Weights of a small transformer language model: learned positions, a variant of Adam for these matrices.
Each number is 500 + 50 x the weight over its row's rms, rounded and kept within 0 to 999. Layers, rows and columns count from 0. Numbers have three digits each. The size before them is the row's rms in percent of the matrix's.

# k: layer 4 attention key, 384x384, rms 0.0321, rows 51-103, columns 256-383
# q: layer 4 attention query, 384x384, rms 0.0343, rows 52-103, columns 256-383
k51 075:510491506485379488521480500501509445445572586557491513502550531434592528485515527457496518513423556479559494558456533471504507587575556493499542407527495480509566460476498474437568474493479533493520490509470504506520489535490538516490562484508588526454578450475446572430464449508411447583508497477636487610392546469453517514464513496464498451542511534404471506461479583510459547483483
q52 069:473454439621536540418546422561463520551496507428508557482537507522502439469482486543576417467558559516506470514484498577531538448515525508511523595533492481482543528547418513389517461452523474428470549514479462505514535519490478504485586579449538564515530378538575487510473618387581459453519393436522513517495420517480485440545500522476528505555471533485590470560436429349500485545538
k52 072:472484412431367599571486517517478405433510474470430552577552524494585481487532497573518408394518492488527439649417433452516458534541554497471472487571449492478522374458436445481430466546481499498507476510521422564515500415509554563557510556505539502522581540470466582500466491499496507522506497484566586425405455527517517499442426531516633503514484504396461530523533531499503502497484
q53 080:437515551479486490535484544474505535526490561428550607485529485463581512557507515604510427494459421507453479472347533506528472563464524492550425571455491515501533559513438464521527477472478500469453570461454493540469502540544545445343578518506537533494442426454590502483465584378513575466499545550532559608475470488467533531479473481588671395533453467566503465492434425441557478564555
k53 080:511568530501505512465534527499522490469462526565573510407442449464470548494416548577456401507556505518487514537498534528499461641463488495463414495412500507467477569522468457557469487561528459521402476493491522471581492603514568531490498459428406489481600520480532549435428521510519443475508555516446463432531481435534462477411541531521521635477520554488531494441529622468531412457493
q54 070:527486526520443539408580552423477537564500457478442551589521502539529376491548486465542443486498469458528631415531476584462538589501496417508533498599509508486457486487481469438471540587450546533507520500569386482478485421515441508539538465517505512436509305464427440554525462386413553642565431385507506571523502431474447517556497514575564487499444549529480465497512482548499434471567
k54 072:584499530503431525523489393500431498513585521534603445516477452516487586531547516532530493598402501493500435589436548469471476526477501557458549362568569518450514489494467523520522564547491460534518556453399606525432466514554510467483564577558480612482499465475523502449465505559533514581483489493521477534521497531448377433481516521502540487475501475463533462562500497500464533518481
q55 071:485493480549545554567551486525604593573438542467544502498615554497410532479499471478583493502563539514496533510575477497437607390529466584475535493437513559527528511415489505466523462484451528523540459442528559478505488547450498531555522519494452539493474530546540555513512423549556464370511502456461513465429518464478470451542457484440441443501475452464514434560503469417450568501416
k55 073:505521544555657564417555486525587480414507414418572410490441521485467437500523531472451460418505451529451404533504519627554490396537479562499485492462538438548490504492495470512511522458511452496461466402504489440560516496547494465500571430557429435515453516507537513529478505506470534478489529554449568450608483474512441578457464472509498500490497535515505491552578515502535478480545
q56 078:473521517489510500543491426503564519495571393493586527563531535513396519529469529529484500542374534497514438591553481630496538470505549483390466500507483525582558416464430584497506519533563488558603434496570445554511489505473412524444482508547464451535579536424478565467536525541514486383449471426449476527486458482444425449463460468554433476398448557446471523528469495471442477530568
k56 080:617525440530474542471517508581430493416406524557540445443408621531589503500510478516536575478499443495493423528494546437541492552523535520523460529464516412498505483476549465504495507480506464485553482422527508423445429529547487533464447522556530487432462522528585498470505499369462528529568483493491401567512479460528457425483550527519511458464488449354528484530525459480465498441522
q57 067:483537557552567537531508534543479519443534569505603522615500513403470433576477520444463586468575636544569567545557383571557489445509497540446484516512464476514419512511457513513517498530488451498562479474495484561526538503490577571499515417463483520507507503548424604437488450445506560473510490501489538538547367497519515558498488505366387524479481470518508535512454555360498601567430
k57 071:479512577485582443365510373461450497493448440473523481440407516537439435459377580504478496574549477534499445442532571469513518462534411524510508450562635490474500546467482565596559410458497542559459518474565538525485516610439517500534589488529434514540490443548579508514502489396520524458465554474416520494532531510520431594534463440509533563484466473600516495493510539496479476463480
q58 069:508561501443405456507541475518516585602489490401563530543601459581537437482514515447560410505525540547495489457499450554484536485532431476433492485579546500444471507447581510510509537507588488570606489450709519506575514486414455562473454500503541548505474567455461523593468490535507446483470500465482488465551400551498568532483453546640479545530472475521446497489436458422475441546608
k58 075:496487545450411636526463469383429534522477461515501487570520591522501422461553532531565545498429543526518494536480436601541480482559541515563522490563513440456555469430529458471477529448503386500573506521436509555519537390607515585515496522624508453480577453393463495600514530601475573515470432512562511480478450476506515466528418557515470506488467498370491438540443511423474580470455
q59 078:517498536426543377537539479503462475491524556513403514434521485428553546501423521460525484507603460505452523485539475428478555513464572404514505491414492437412411424526547454521606505506481455466516479530493447552553547487468583596456489494500611469540507511529398572464424487636458485565434477515579483546500494479526580529532409492549444516437500524449468526450496564532397531540479
k59 084:517469517541527516485473510522620440435467437476464419513507480541436615532519449474484567462577496445520513532571460502555501526559483453470550488538517449503458488444505483528402519520520523514574510444515485439457451514519527497495429480499618472599512592594429518476484508405469537451486480468457515446480419506514576519495548429577535506491508581519592510465438468492568505535492
q60 071:470537381550485542360557475371455495531474483506421486476520490565529423532477474522522515479501456501445477453455494540468530545470523455544428547538522379440498406547564424514487501465437548487622462515480476525534557580510611580614502452536537530476506444581570529505561460448496482529470458452483525550443566477452486519555443494524561437523538527519465502491476604562490454474531
k60 072:527499470446399585537453514480486541426482412536444570594633481568487446435557504519450523484482603486552539526521478457496548552529527554563479477638490475516535450464540571427503443549491508449564431561393581533481458405500452523484503561493500555539559472462382550485524516708424503567525443528509498555399485493462468474583452499574499461514562492414494516442403598541541538491456
q61 077:536527463426510527502535519463578523502528524435675494522526552477412508480531488501470550483392440467486453540513464462422432460532489548401377540521455590486570480489471510479470472429555532571580490471602586560453503528449468572461484456427601528529548453582470538508434526413553447453480549421472525443450471374495519456529547521364500551520449480502532450525500519475494503523501
k61 078:589462536537585515467486444572465515495502475476563495467350516472485375529462492528490397491487406518439424459603505576519470578480509529473608454482580507477578528471487557530543529503522505429444514541395422462580483535501459475409426537501452529591577531473526492468504458501502563474600494446461526506549575369504497503535490502513490510502602536549564460583581523503494402521513
q62 076:603542559536515521530512495538472539480410480551553494500435513478455574472580498535534510565526533518484506498507446488574453427504456523491529486382495575382443474481499485478555539526544483554607516457510506503559545483505395493464494500467453595454500553448483585538482462473579476432431503493454547456535474410537480499359514529519473419509522478558500583522441504545502459516475
k62 079:365443502548552543509500598516498522524405468474604452537521467526536468504428480471520567452490546525497478527487439543439387504561437511536563469528404473504477508490555446564429455542513394503399509477595463491520552484486532439531497417519387513576468496504507464534516524482588510310514497357484498528569514494453512552509558602547514520469473582519467522559437489398491459440521
q63 068:493532540537532486564508543457563539511547536446557536537451511459462412497517492492525458462506508469500555468530451520524529478482571486453519470544521551475606560443521567453452497502512522593510464569553493396528504533530578602485578437446458495420454417561535449445443516476572643408462495487535525405532441419542535476463457544508448486484428515518516431533574439454447452490535
k63 077:459452560497600536416460483517521528473437475479600523533572472624500513505456460454544479556588419484499475521532423476413532486552522538530586433499514486430478530412508442557445470517497478495460496500515527447461482459452509473444479506527450501576503520529574504498590464470498476473516534458451467504549442525547393517456457359507431553477453443547513399555572467422516485484527
q64 068:405447542517594535521436510509540462461541574526383428485481533479523546505541494479543461470582378524527565416551546524538411455560529488489525514506463445516444554471602440476508470558474540454412425632449416458503497443520529410497420444557517478511522609447424545506527536587539411529505533463542572487454548557619559534454486520394544548474520471497534467446444548489475511523499
k64 075:526547502518522456427491468513623518477528579447474520509487520509425586534480472499550477433517582500594532423534468557495495506401452503451513459505496527430463579491450436594451429452475384545470523509681444592463460492481432461497400485490448485531434486575486487481438476516504468523509533490433502505538414556460505501532487455478511505611524511569521467464546472534487559433461
q65 071:573485463422460448571497531605433352491512461480505532449451465537490544522540517522423461506453527526475496411474537382476566653501440470552613393485526615491639519471511594529499531480496443520475520527479510491541547479510504525472455541430476515470452442520419495493506535501517543499492464505497477488519517471426524514442446498493630564545493595529508470555400524585542453494532
k65 072:449453487539395457506445468512483518537527539520484508421497534369557558516551445474487477403486467479524536478516532516513523487479503482535495553479488499485456434552463408493494515558498501559480549365527435461556509520500569486520516499474567517459553607454500515432528520574552456455541424441460423499479442631407479492425575508480568381497508410471495489430497539515578509475531
q66 080:422478472412469467423540557494370462505516543571356481500493515505565545488524488529507447481448407512512503512453498497563505623510464454562491562529549486416610387513524459561565494478513592522526469549504382571493501489476506586525534514469511600500499414486486455533516448515489482603456396507495459483496568535472511534506487402556512418538595533557452476499477571652455448479522
k66 078:514513524488427469609451502562463439513514510582457543573492485353504545525598535531517466483505536475531581451512495414438535449488516458493488399539524513460423479577521476498502510566478499458536530507437470479533458495574477482568464495449544548474585568492440490430511434631455485602535439600515447486395540506418637433579611491483556434506589492495509474497553515564477451612455
q67 074:527495560500473388513478527597532461492480471625414466466521539364457537467458538519530462506534485489497468579442567425435464445438578457585411491530442435455474558494487467549535455529567578523431501486474473416492521568543502468451465522456502486559452408414487513496497529506497452570561492528427485543460508564426491490513465484479552456555528507407522484429501483468537504451510
k67 073:523459547479464441443463482480543540507494617530454451568566536449482490516549528566463574467546472498518591517437401473576475566568483435502513527495420532539518513499481501516415548477481492445496511460411416535371539473480474411529556480520537528516586591535415529544470547484510448581613516503520576466462485519530452518506512416450465465526487389513481464560486462540497534515476
q68 073:507437429421420436494529536478432436551443512550510515416466533608638489430504486615487515572479492553517402505486631504512543625507463507584527474434465501549575440510544493576538466550465485464501465466557447547512473493449546513447438474448511480528503385493459567512443455541547543587524442452462527482604555529520420472499506567553556475501473534502533635528492481611550510523466
k68 078:501488440451497469547558564587476538528535481461472511607467489369439489530508453493449481467529620462496587617520446586472504520457435425488494540492496470458444520569488519503592519495519542533477486459603468475477528494485474425549451465476466478499535652519493559481478494492453545440454412520552503511531517529485519514414489527426477469564552512481521574621514500500477534505496
q69 073:500527510537531583441541581541554493554490502434489532552533470585442485520453476506519579493484427520517551461450471596546520570567516470542447620506564403483465475481389419485397540509479572510512531496402539522459513511504451454556546550514512559618401488507475534532513495484486534570489497560482570481454357552511442506504457556423566492492506477463476454479475504366473569533425
k69 075:510531502494486608509533488463588501448402475473496575533519430594437425471514576499419448531437588538505492535469447551523497498540509526527482532563552431560508521439471490426417483463503477439429565498567617545488543498534595508526514474565475545525554375491510536445461509527527573519459508570526535523520499496563442530595549551480455460472550550455495468439547421542505541540478
q70 077:446458480550503420499464499449477599476472447555420522520508522487493522511517506497522471522549514470501568535444522584466484483509526500445476483378445464418453488484466411624504555529413566544413593516459453474539498490516459568524468480546616460462492428503587509457421523575508508534506455560528589555564471469503446444500560549449521359487472503440558424437545463606503397515566
k70 079:461501532470444525512566526481463603499479538496557445547583503539523470454414484606557630444540582548519534503554523481433389511524417529502590446479431476429568463445459575590568511536493513480451532556549596453497468489485497514414545520430445484590429468498441517544502549478484453467526530416574492505491543584530505569512462513541479536382519508473492493472561513456504354586558
q71 070:565482456397564529493436455429472580494502548445480519507486513512556472576501523409403481486490410512539520493483531474437521471562458418447557358347506550456511503417442463536575481480457533521528433503416578625563474506522456571406479536416472489582516387455476634502526463586557487514511481478610542536402596513527554522484437479552430508342413494419502511585488431474527563460542
k71 074:465485532484480483479518615526527484435548530582425544549576518462459442482497494465550583460462513494525531512492448432517494518585550553550531504569486503523451478494503477486458560472476481429502507554499581509520519537480521615486402430524609530457544458455481442524431470484502457434574526493500554528282423495534481567589478533380514519502537497427486475445497539422402584541478
q72 067:478513436552550545482502494523516430452426456573423433518439426590536497496542552537537481480502538531520439498447574637472451606491433454482471558537466443534548441448477402512495498532506437510534620564493390450551554543510498466515450540525459579503566508533410369495464497540446574568490498494498483479529484480597503505536461487592485462556518412498515553464485491645520422456444
k72 073:528540622563501474474575423505554492577426436495601454462513499537545478526521444479368412461463514462510518411590512478536472453462431496486504438485526502411550538492531541506596537557527494574526500403553478506540544586467499538460478500470468493434428594557528423417508473474538436604478509405492393571601483523496546471392602535596562500474490500545477492459541519506474483565511
q73 072:517497472555471377498592497562519476577599518496366447395417479577554510496509529493546508585507522442513552454498484571520536521472519432538503543613498551428548466487550488523453494547670459485550439498389485466565543487476527489600358544429464533511436395590564505529543491447541516489518563463471495480509445484561560488574464498587497558483542455430502553465499455562480494538513
k73 075:425480503448415446535447500413537412461554529486397418556464421423488549464472559510508417448562462501533443437525539547507516391484512529551495520404446473489531382483526518408488627496486334489389535496529435515454496452461491482567586559528468556531441423529486542497469461514564478538535533512515477469394509450467573485540472512461579546562512499518498512532519520502603455544495
q74 073:497472563553505446595462487476534458520438499537472592479568477568472557547523506450386494570476486448454538493466479413449494546484487515501489507471452496486489408518480585526497540465449529471470416405429610458452498535426619570604527574480404590509435573593537430479534518551527531466458519438578468493519580495490534475490491502526520481584463487452465491469581412466462500517468
k74 079:467544448482545509554472459528453534472505513500539498489506492492486386450558503497501519490473508473483536382483541531478503533390466468520469521479479545612513511440562499530545545502445502571514459510473425520500585493441443449494506484513657514500525490517466421530463546482529444451562474572373372456336548433486515526549517623506383530514500500536495501536577536437562538502551
q75 067:549525546517519537483505509468541305490493414501400546591548521454452519526499508549575516464580448435469542546483518446496485464517489474566479471543549522500415596419491470481512573465466468539436570505444465434552508461523392464460420549437445531408514477431563455451552442521454475450505518408560535473521576541530458532425559437464455473481509557539498447558612474506546459476406
k75 071:504541686485586546369567431451533548532567485532519489422446492483426503527536616510514468482514530473581554445510507511493525496503511526518510385418639441496552464630539519559561509522494574521522462480490481483472546509489484532443484491507493592477452557473550430436520643478525508544517521522517479587605565450471496505410511511507467465495454448585456533523572445557525549491514
q76 070:508466480464493438491534541592596509459474561472612564479445535426507434439507516501563594483609515462394356437477470428597438441529491493484555483503507519450513511575494508391529468502530488477519543518469567548562536520533467489401514430482467530556500616497647605516468461574474410461525536456488605578500480455470490463480511506486535491481471449536518476557565551513535507529521
k76 074:533523503499492481363539464539569537487497570477496439418487538539424501469390538494468487430503482513444484510557553448502473549486439567469448550395536498468485511493500473584501412472503415500520487455521496502515466556477449493541462461524429399547499479479524498505500450405533414450497569554410454467587563530529473517530555542524537636474535562523533518475539455503568543456517
q77 075:554464506510480540504495464506524541496557441556364512506476529659453456532493493488461532545549462504450594505493443600555554576494454526464462457471541484480470492566473411364449459474492444416513515416526523519560503537488527483523505589593473505495553493580450323546557393534465462492512562562531581521395443476517480520558478500511488456551526499452562516462519533584524549535494
k77 078:554526419521452463473526494482533475444532413461475367489524519691516457505551475509505542413522546495538532492562502569531444392535460545459531502526540425572539458521449511529477518535523465540442543567538493479450496490457547508431410531517533523544436434610541501428494532526547508454454555486464516476548471494524572448452410449601483612483478580442442572480491525540539517498528
q78 067:534435510475507577437547537544494542523447507461549470506439507501510475451559540509555518425561483590515441343555443500577536445552473492523490575563521420509471527485433558496475401549535401504589553522510492433565532474455538428444421474487441474537440447500507483536508507450592529505483548515424535511471541468526618466510496517591561497522509401455488431505457455520579570480558
k78 073:521522586522516474445506461432573480441507563485515442454401521423519475483488533462575448486457443457470518538468635513462427576533399588461540438501544519480478463496497511520459459418503480481495516463518450526479472497510461514505556540508583527499349404437500496472471468426569416483546613459526497576660402466440496465450555563512533590479642489511536388473520549380509496525506
q79 073:506500498503505466466528465502466489486500523415490413474534492376381427531548475470533528457543533449434474484596498397572503460462506525479507528444483505516453568552540486487493515520572540478454498585524522519556536466560494520555497498473487470499561663571594478473488465542441488516493456515520504481489533464515469432519519443551436506441526533498510370547454521586543445458553
k79 078:450511458483463492557520503536549574552469557458529489433530494568407580518452477510521577383617456524515505461585540474553565426549473463462435530488530497538429556450466433509441501487517502501492488490481573473514554544526450510446404577490418479544527514553511418514557559541526470516557546574455579522473516539487437504554521514505484597459481543499454494524408492534502452448494
q80 066:617455463509493488534511547435400493562541483563426539573552474398465443460568543481472516458615502493489510458483507494556479539477483534502467392508492532386479591421492456464398552481405533541507486438490532459559527520529402524523524505391585537515511510612519528577489489494482493469547402525477539479483534427437469505470483535524459479490589536504453525494450520619430417541498
k80 074:538440657434556533366506398511551542521534511540564468407356499453430495494486562523552592462525484540407446458512604493488502516462439583506527509441577537551535519498447479546556460522500527500466565479422552412411548562445479504593604496433509482583474509480522418471506540424527520476447578452566412541556590552475528410458578499506487548485516565600501546505548514502580447432443
q81 075:452522456513529458525531479406558377451485568508523548453508493415518523493493512457478544469458436445472421503407460440535497436455487522606460301511516565496584579440537478536540557496506453514426502472420581404496526510483482445443461473425580518570492502428588482439504539537492497459494534576584509461453529556524476547456531496304565483457484559528497565517533466519525532474494
k81 073:483457451500571459526502616508510525556542570580536527470502482440451529478517489425460428488502556477521525493544484527556512512518435552523443569454335623460555517517477550499466539560482510513419462494496521522487483435537504458543421412483460476477565492440574472505496406581488477531520499541446526453424544524592599554569403569454502400481446537427472536546480514485494454518524
q82 073:513476563542463534482523451445574490524493500496421491517469498433402480488424554495537576469343551489547505494463480484330487456504494538558457494475432407549598527554494435529485525557408502584502494515386546552504474558480540523529476515438533453510463458521504378539480442562583502396399501617503494456447542536488546480536569382447492491491384521462560488461566525485543467505522
k82 077:457465532504544522515488494516486469500529462531593524485476498484472407419453418540506563570436527493532432422592585415606547522490420500510481431528435511498482544471504516504441572471506517504502497478631500478473476505491434508372510485560446506486471382495482550521490533473458526455514452448533506448526540561513471488550548402617518543395484562485583484527509437458459528575553
q83 079:523497495482573519501548551534630465482443429527442478535559512385463583468526542528582437441497614431473420514404518574416454455608441497479525488560493513475575515534487459426523503461585565489569488507533528474462471524426444452610494515446475577440523492473485376483473513454589532498567507489424498443487422558570606449431527434515540558494441468560528465534643552489473515518494
k83 080:401558551537543482385501456459538491536608520370518411474526475616429490485499451509390549537506452473514513477585560566513469405505482597419485449485502506476502478474538431612397527544512476516458504469607475502504576539480431502467471481538470480524513533556524468537470404428543451454482549538462486503635539508455527594527539561544489594503484535621542470573587445520440502469491
q84 076:508495521624492425512488494493388502482472495646439484507461453571581508535482499540547519484412545550505538446436492455480463701496498460539505562458503440563433409416553432488446484493510500449557571440566392466551444453491473517482508471539567515538538574489456409494479453506455544580481435522564446491548495516474544478512505489507493513534502585548440575440500510576513444481477
k84 074:487446461456411524620506533436454514545507535475497503550545501429553542520571506485558480599489502526567542508410402507468529616471461435531557420555479488490461477476537429491511462554525517516533485487406424534484453470537544485531580534480491585498496429457462505456547494578499533488521389612545579502411505428530493497506376413536502397505466449438524520498399539554483528547473
q85 072:522532487488448403483490562533443606503449523486416491485522538358426539504525499571509418538519551488445588494487481485524476497448517356473594608488530519502471483505504511448423487491552541493520451592527460519514558391573548554485525561468489560397411536529434489480497520569517413565447483507597469512493500441524495465533522460573435416491490554511493390603447549523456490517531
k85 072:470450513467471466521478487551600527460482508455417522544506507457377549504560509548597487363556403522523519499439491428522558375524485576468487456522532417568525470477529418484432497520489584434487497569530554508556531486550476546501413453462499496460604554534504473504565544533539563493532442598396496500392390516520568519568518479508585578501530553559555540576450469508526485524493
q86 074:542516551484511498503532521481403386523521513432470597504453476584570538574525456377515479509593417478486509373428426432504503505465511491594525377417513431440485538495514506584508544511512526504348528492381508455450488452478549496490532558514383551517520309487543532526481478591456558482539522532496548559511550498525507526483476502450470440514458616564472557546514438467452505503444
k86 076:393540471508466517473455574500512483521553508589501471475512467519364511481585592448513479526411490466517495501452482534512428461509502514627520500533505497449516485477569477397507530538492527506514496493478486516489473475468494444543586461546521465503515512467536546538445473548581530489533496591521501468419483453545525533517474530478538454455470525473503473433463501485522459480503
q87 068:412523471477432460450496541423457506471566546538449468536484496479487533537534491559536438522549367545489549426411460431442505507502490418517419494523544540500547529528501519491503557506524490462437615591362483563433518478522494526453536483519603505450486531516528458513495523497528445555513489507490486461486462500402512511532499440484482509547485489500525459589403488514456506420588
k87 070:339500449518501499572559474524518508528471538546508451425542483597458532525536521425495517490471614451448460542499450500509505409494536485531542511539512391433482438489546465414370514533482568437628528563445588582548458423581559543411439563542461492490576577474529465475502505573434546624550526601481528556345450458513614522576551470518558444499507493457487510466492533485474442515454
q88 070:455584586548544419497546534619514585457502470461527428554403453519518566478520493569503390474490522500517517575576523551466503450542538526454516531413511444454484500368540446448516499466499413551485528414549381537591519488440477561426563429572441525410584659497446426495571484411487524497524456489577444579615483413524526466459467523565454506546518509472576453547468466395535487495481
k88 077:514501541552593532544512481560518521422433528500570456419461538514491482544495466483480414572606486501545518500632523488425519512527479467475476450429510464439393524510470478508446485504506468528425460464498454491534525543494505546541444501497397549510495495558540423506513519526494470462540498449466438508470521417537477460527524426585518493505491457578493421458512507519537460558483
q89 071:531539527453529503444535447568497539481553446454459440512470466504432521437524507559506503480492505503451480356449495520505481438492456603549500515454546482348617553410549465501477548446565476521440497420482487546481495526470370555521518463557517531527538329486410553492565453545533460557455425653523474475526466459507502457484507571463394446399431493520499446539473608547526497430478
k89 076:487482433513601467398481504465577515547502548513568464495419469567463418506520457578400525475471544503431506497509597489451493485536494475520489452489434474467458513452491496476401567514531491487463541422571492425475509549531483497566457507529499464531405610539519595574522470554564441454541496470520407432565482515481587494486585522508563449474497570550471531525467432570550415460497
q90 074:647513509507396465499458446466485515526571556431393491505526505450510471464517502481540476504489450511422473503488530475439517448495438450521500338534450528549466475396522526472458496529473533525499593414594521547513526446489478441496493600404585457533473469499432467533447399559472541439447464543471462557524531472502519503487483492447559440568534504525563483461587514490443533418483
k90 076:484459558442478526429465443481486463529589516536572404410451458534389416475648473453500568394448491508505461511539487451569512557474475518591461419503501397490547542583550519462458516501555569481539518468385490515475509414486465477565499496600507492469480574447456520501490531462551555564437487547580435408443476518402540503443507454507508564481460562577512534551535491529463579511443
q91 075:508500566472495495523497486500423547454609572490530529552554473486508575567562446473556532561380428482500470493475475457452411581555481421427555351448539537512460529473476438491486480519461469488501455507543516506478472480487506547570592468545529524469467571420451537444541554577542513524508507535548477552477487540501518508434507460539433452459416458540457537510515550515480515508491
k91 079:412471392487503529524520661536507426525522521519565594583589459543445415546507443464474546570474500545504530492477406398450506466504478485513513373485423481511500489489556520536474486427481457518374488478551459486493531474479515511511531489508502500483568439425492498465448517525480505452496475525425611481420438587560497555565447481357486438537454494421470515504507443495503498411481
q92 066:532416464516548524513513551478432588520512533432554466519549485465401428514546505520409477408585531454597528499522454542485505464538460449437500522515488501619492418407460414408521471547517545457521554585556522539602464456567425459433420415593474485476494549515504438481502456477502424543598493455401531645530440495542520487510497502485512511424513458446522397533525427435489523493595
k92 075:480536479541551549437573489469542458460415549405498493505491525524466553502449502419485536500550565520553483514525434465464372477502474532503585475467569514427419498556430535594437433491471466403492495471498505498526447543446491494391491473533439524544563393532507501459437551466482526419516517579496623525491445529475425602533462449483448546559504551611476508410514445489448473545488
q93 068:547507506519515514622531467465409540421500550613530495518466457537493669468517509481451499535445474554501502510620535636443513535511501518390515588394448448441549492433471423535519492499562422474478528550572579516531496550525471544514512582505538442492507545478481491560413444490495471551525511579580479496507477550467545494457504439353505544480554480522428499465536583591487581525501
k93 074:584441498535556487515548561400572474541416503415533370544471519432521425547485398476488477467507452453412571425567553554528515517525399512428449525468465647503500502470469445494524441489542485462426516524618513485493490603420517493582519502526517506557386513607440490436512510452540564450529483552506498555517594490483470517469523463472473569529502536534532534448473479536550421451494
q94 070:496507490505511577518515569487441496550521495451446463541496455429419488496473526519484504466463472474572400436520474528583565507599547521513567641527499469550484436453475459473500465458484489539463516449442500571613529420459606472510498454496552422511472559552558535516550497428535518508470509534572514446414469453520563508511542542660517469493404418426515378517554444492457543475547
k94 078:537508515530469570457574529442491400434384473448492567493480491554535551430488488460520530510553568521503441437476495502451472534485513389450536522600524454553441513471454458463390504451588474463520516430425517483486504490601477521524495451516479513494473410510544354477478511504546482541468490427511510546506547478545509499557467611493569504401480542481487521516484471472496503531503
q95 076:455461495451415522521513483487550486480434422569288468538360441530490431511487510529505536484514399492492580448526499455510484551534499525477463478481531561548395499411558458406483561506453478401470549468480523399601532562474497543617497510439529524423552511624559470503466409536434531597508511525459493498545466487503583465501514412528538520503479489507429552485578488506521470581509
k95 076:426555487552454439478486402486457471495576471442517385445426478523452494554378476542480504469498498429468486474477547557550518490460485520528483479468516577458521361566496528536484478505537461586504482538470431484483530525487498458574455589531512532623434474563505472453514552451472535496476546517495475489587452488442571493429486491575421584516487599523466476479528608636585548497467
q96 080:618544559562507518549499484542474543507547542491600579477477525544519511494581502480485432502424590486470505590536513487516416530513495481484519444375490533513523509498516462443458553448410516489481553465473579466464526467507515470516576594499486557494569760466581364555515522549527453394534574466502399468582463480477573526448559518423629458482476472492513501538506467500488580545527
k96 081:478477498473500490457477557504474437529537488506559485534478491481475525480576464515488566506507450474554486409529585495572557545440465544515531433433478540528481505499479503501553539527513439500423555486662493535530488525493474451470440549488463477510420357469533483493446512460500512465468492475573450562548517492487544423489484497441406609515447521481460563567436540383537612450484
q97 066:481461475533560479499537457590459594488489544566427457486479475453434465477458459512464515432531552536503455465537556574401444440452461524431610556481425454445564461434505440482515520459484406497494401543465502569406508475456489526607474503517505415563566501619437469530407499471532531432501418583472546447528393506456535490651506543527466391481487442476529543489488468594443559479536
k97 070:506576467517523429398487451465556564462501467385521456542509474486454488457528506532407499401500542471520532502659527469444516483518494531526484587533486523533400586499398482587500495436549510500488481416625505455491553499499427496517526481557579430564431559577448459494493453503537505415505498438433573610581545449494497558480513475582540567527553516442471449523524511523437441518484
q98 074:457546531436477491543487476564546544502571634421604473386486552514395511476468523457546510465562518424460483461431489490456451433494546561530542427517520584453529544634459524438567469552511502525491446452483536449395482490443496509409470439474553613604435479603525516533508532623542452486514512497425578560469531536450478542551528587356443539449424484558524534586469479551510546594445
k98 079:456524520464506445424488522570576439442471521518542565517570512446491457452520508496519525399504518542474496591543478496512525460530510493529614469425500496454520489487484555492550450549516408462484422566490509512596523375506513480444461458579431484550525492461520559550459416471494491468551448564518596451519562550608634578615446479498422495563477489487455533555487460447512453479503
q99 078:521525526585529571463480456472555541551498426497435542526613484363276534483546486454569548517504567516551371512531457527429523411553577591435493472611554452513509510505472503487388494510497549467367588482495560513564533500463431469471486565613541507315494512475464437501533451490564569448515536560497527474447507415477501461494524550501395517541513496454513485522455496427492525541459
k99 078:438477517567499509488505450450490527497421535480531462501570529550514517521384451518465519435516522488504486464543528540612547454555471577443483511516435354530481509482534522456454483450550504517541511454490511543410550445481489514465504470566567528542501507514534413503501566478402429466440598382472522457585542444573462580510468552564539528462520525561546463566492459554484450502517
q100 074:669538543548444458525436530558394515512574555570595526496459500514548564473431490458468472553520590467491530545443476558488450560545480482531585448476462559422445539443479484488523546390441507493580557482592410443569502461524445477439514596374434490571451368464543436533494544479509562583543431480418474465494526507466489510417481523439504493491436522515480536448549436567496517456447
k100 081:570442443461444531480487520524405454580503518607497535467605478519515549445480551489529445495518431444509525514349374491512495625471474421585504332486506460569478513503518494487474496526490561543407468522332572464486520504445531485555583478491506545462449467462376507468478497484553540522460493528575511510433651518542499481436535522489524483532468450504430478620538569529503540479456
q101 072:597473432517477447500529486603385560469482445528673598535519538480521511501479531545389484414436506527504432577503536505503479420507503491491438499539502515500582445483504498527442534487501458493554499506481469519493464523536502474379504495538453470547467397460395628495508512384472617530484432437486421458522436471419527510545481542434497588445588447472500508539446541528495550472580
k101 076:516478566512613562425511442436459488545435585522446505546464523480603581524462467482443393558512425447598507515650480506476448576496569509532435574491616523468473507512446564507472476490533516511452500512451496557622442492527474500521488523544425461483476568432493474502538504437522523458465472475507499409515515507491506520530523481474501445579527417542445517470472567484387508484450
q102 074:448517490441505468510474449500464383541533522466525437528455511510534359491520467515514454489462482450470461446607466568546526410531430479492481311513504536525499532523565578532440481527506495522424407529536432542480471506488612494493436500441597452522545429485409419466465546506458461481433424453596422480433542428522608478526493538464451538541472568474496426583569502513483503414496
k102 075:544465579518517521432451460515485484462562524509509494477466515515427574549568492463516458519448416492516459499436470434446543445505530550545426387484677513454440439520492447510500580496459500505483468467363484538431513380451468472504447520596546485412506515485574479446585478532500554621523505488458426520374482494506446498430446446500583468544503415584587475537473515471427539464494
q103 068:517588527593580497624421461528543475515449594497442550513590459494504516493535511455510487459546559495492419549512467479534541400500542578504538450486490523541482557396453560493540535482533465477448585425558552459548443447494573538432518598521505520544509533433484392541505470426523536344491551489470466460486541503530558481486501478487483541557446454423490435471577458411516523550446
k103 069:496512484533498619578495544410501472457495456506489458478548513464543459461563489413541566474531442508484592576402384534526544617437521536510411446578417412535450562475553498450446446436432556503456483445516511560455550380525463555494542420517522509409509439370544473494516526524503430529506492452488516541476454459474532493515352569459526461490450459397507385499489414522504516590540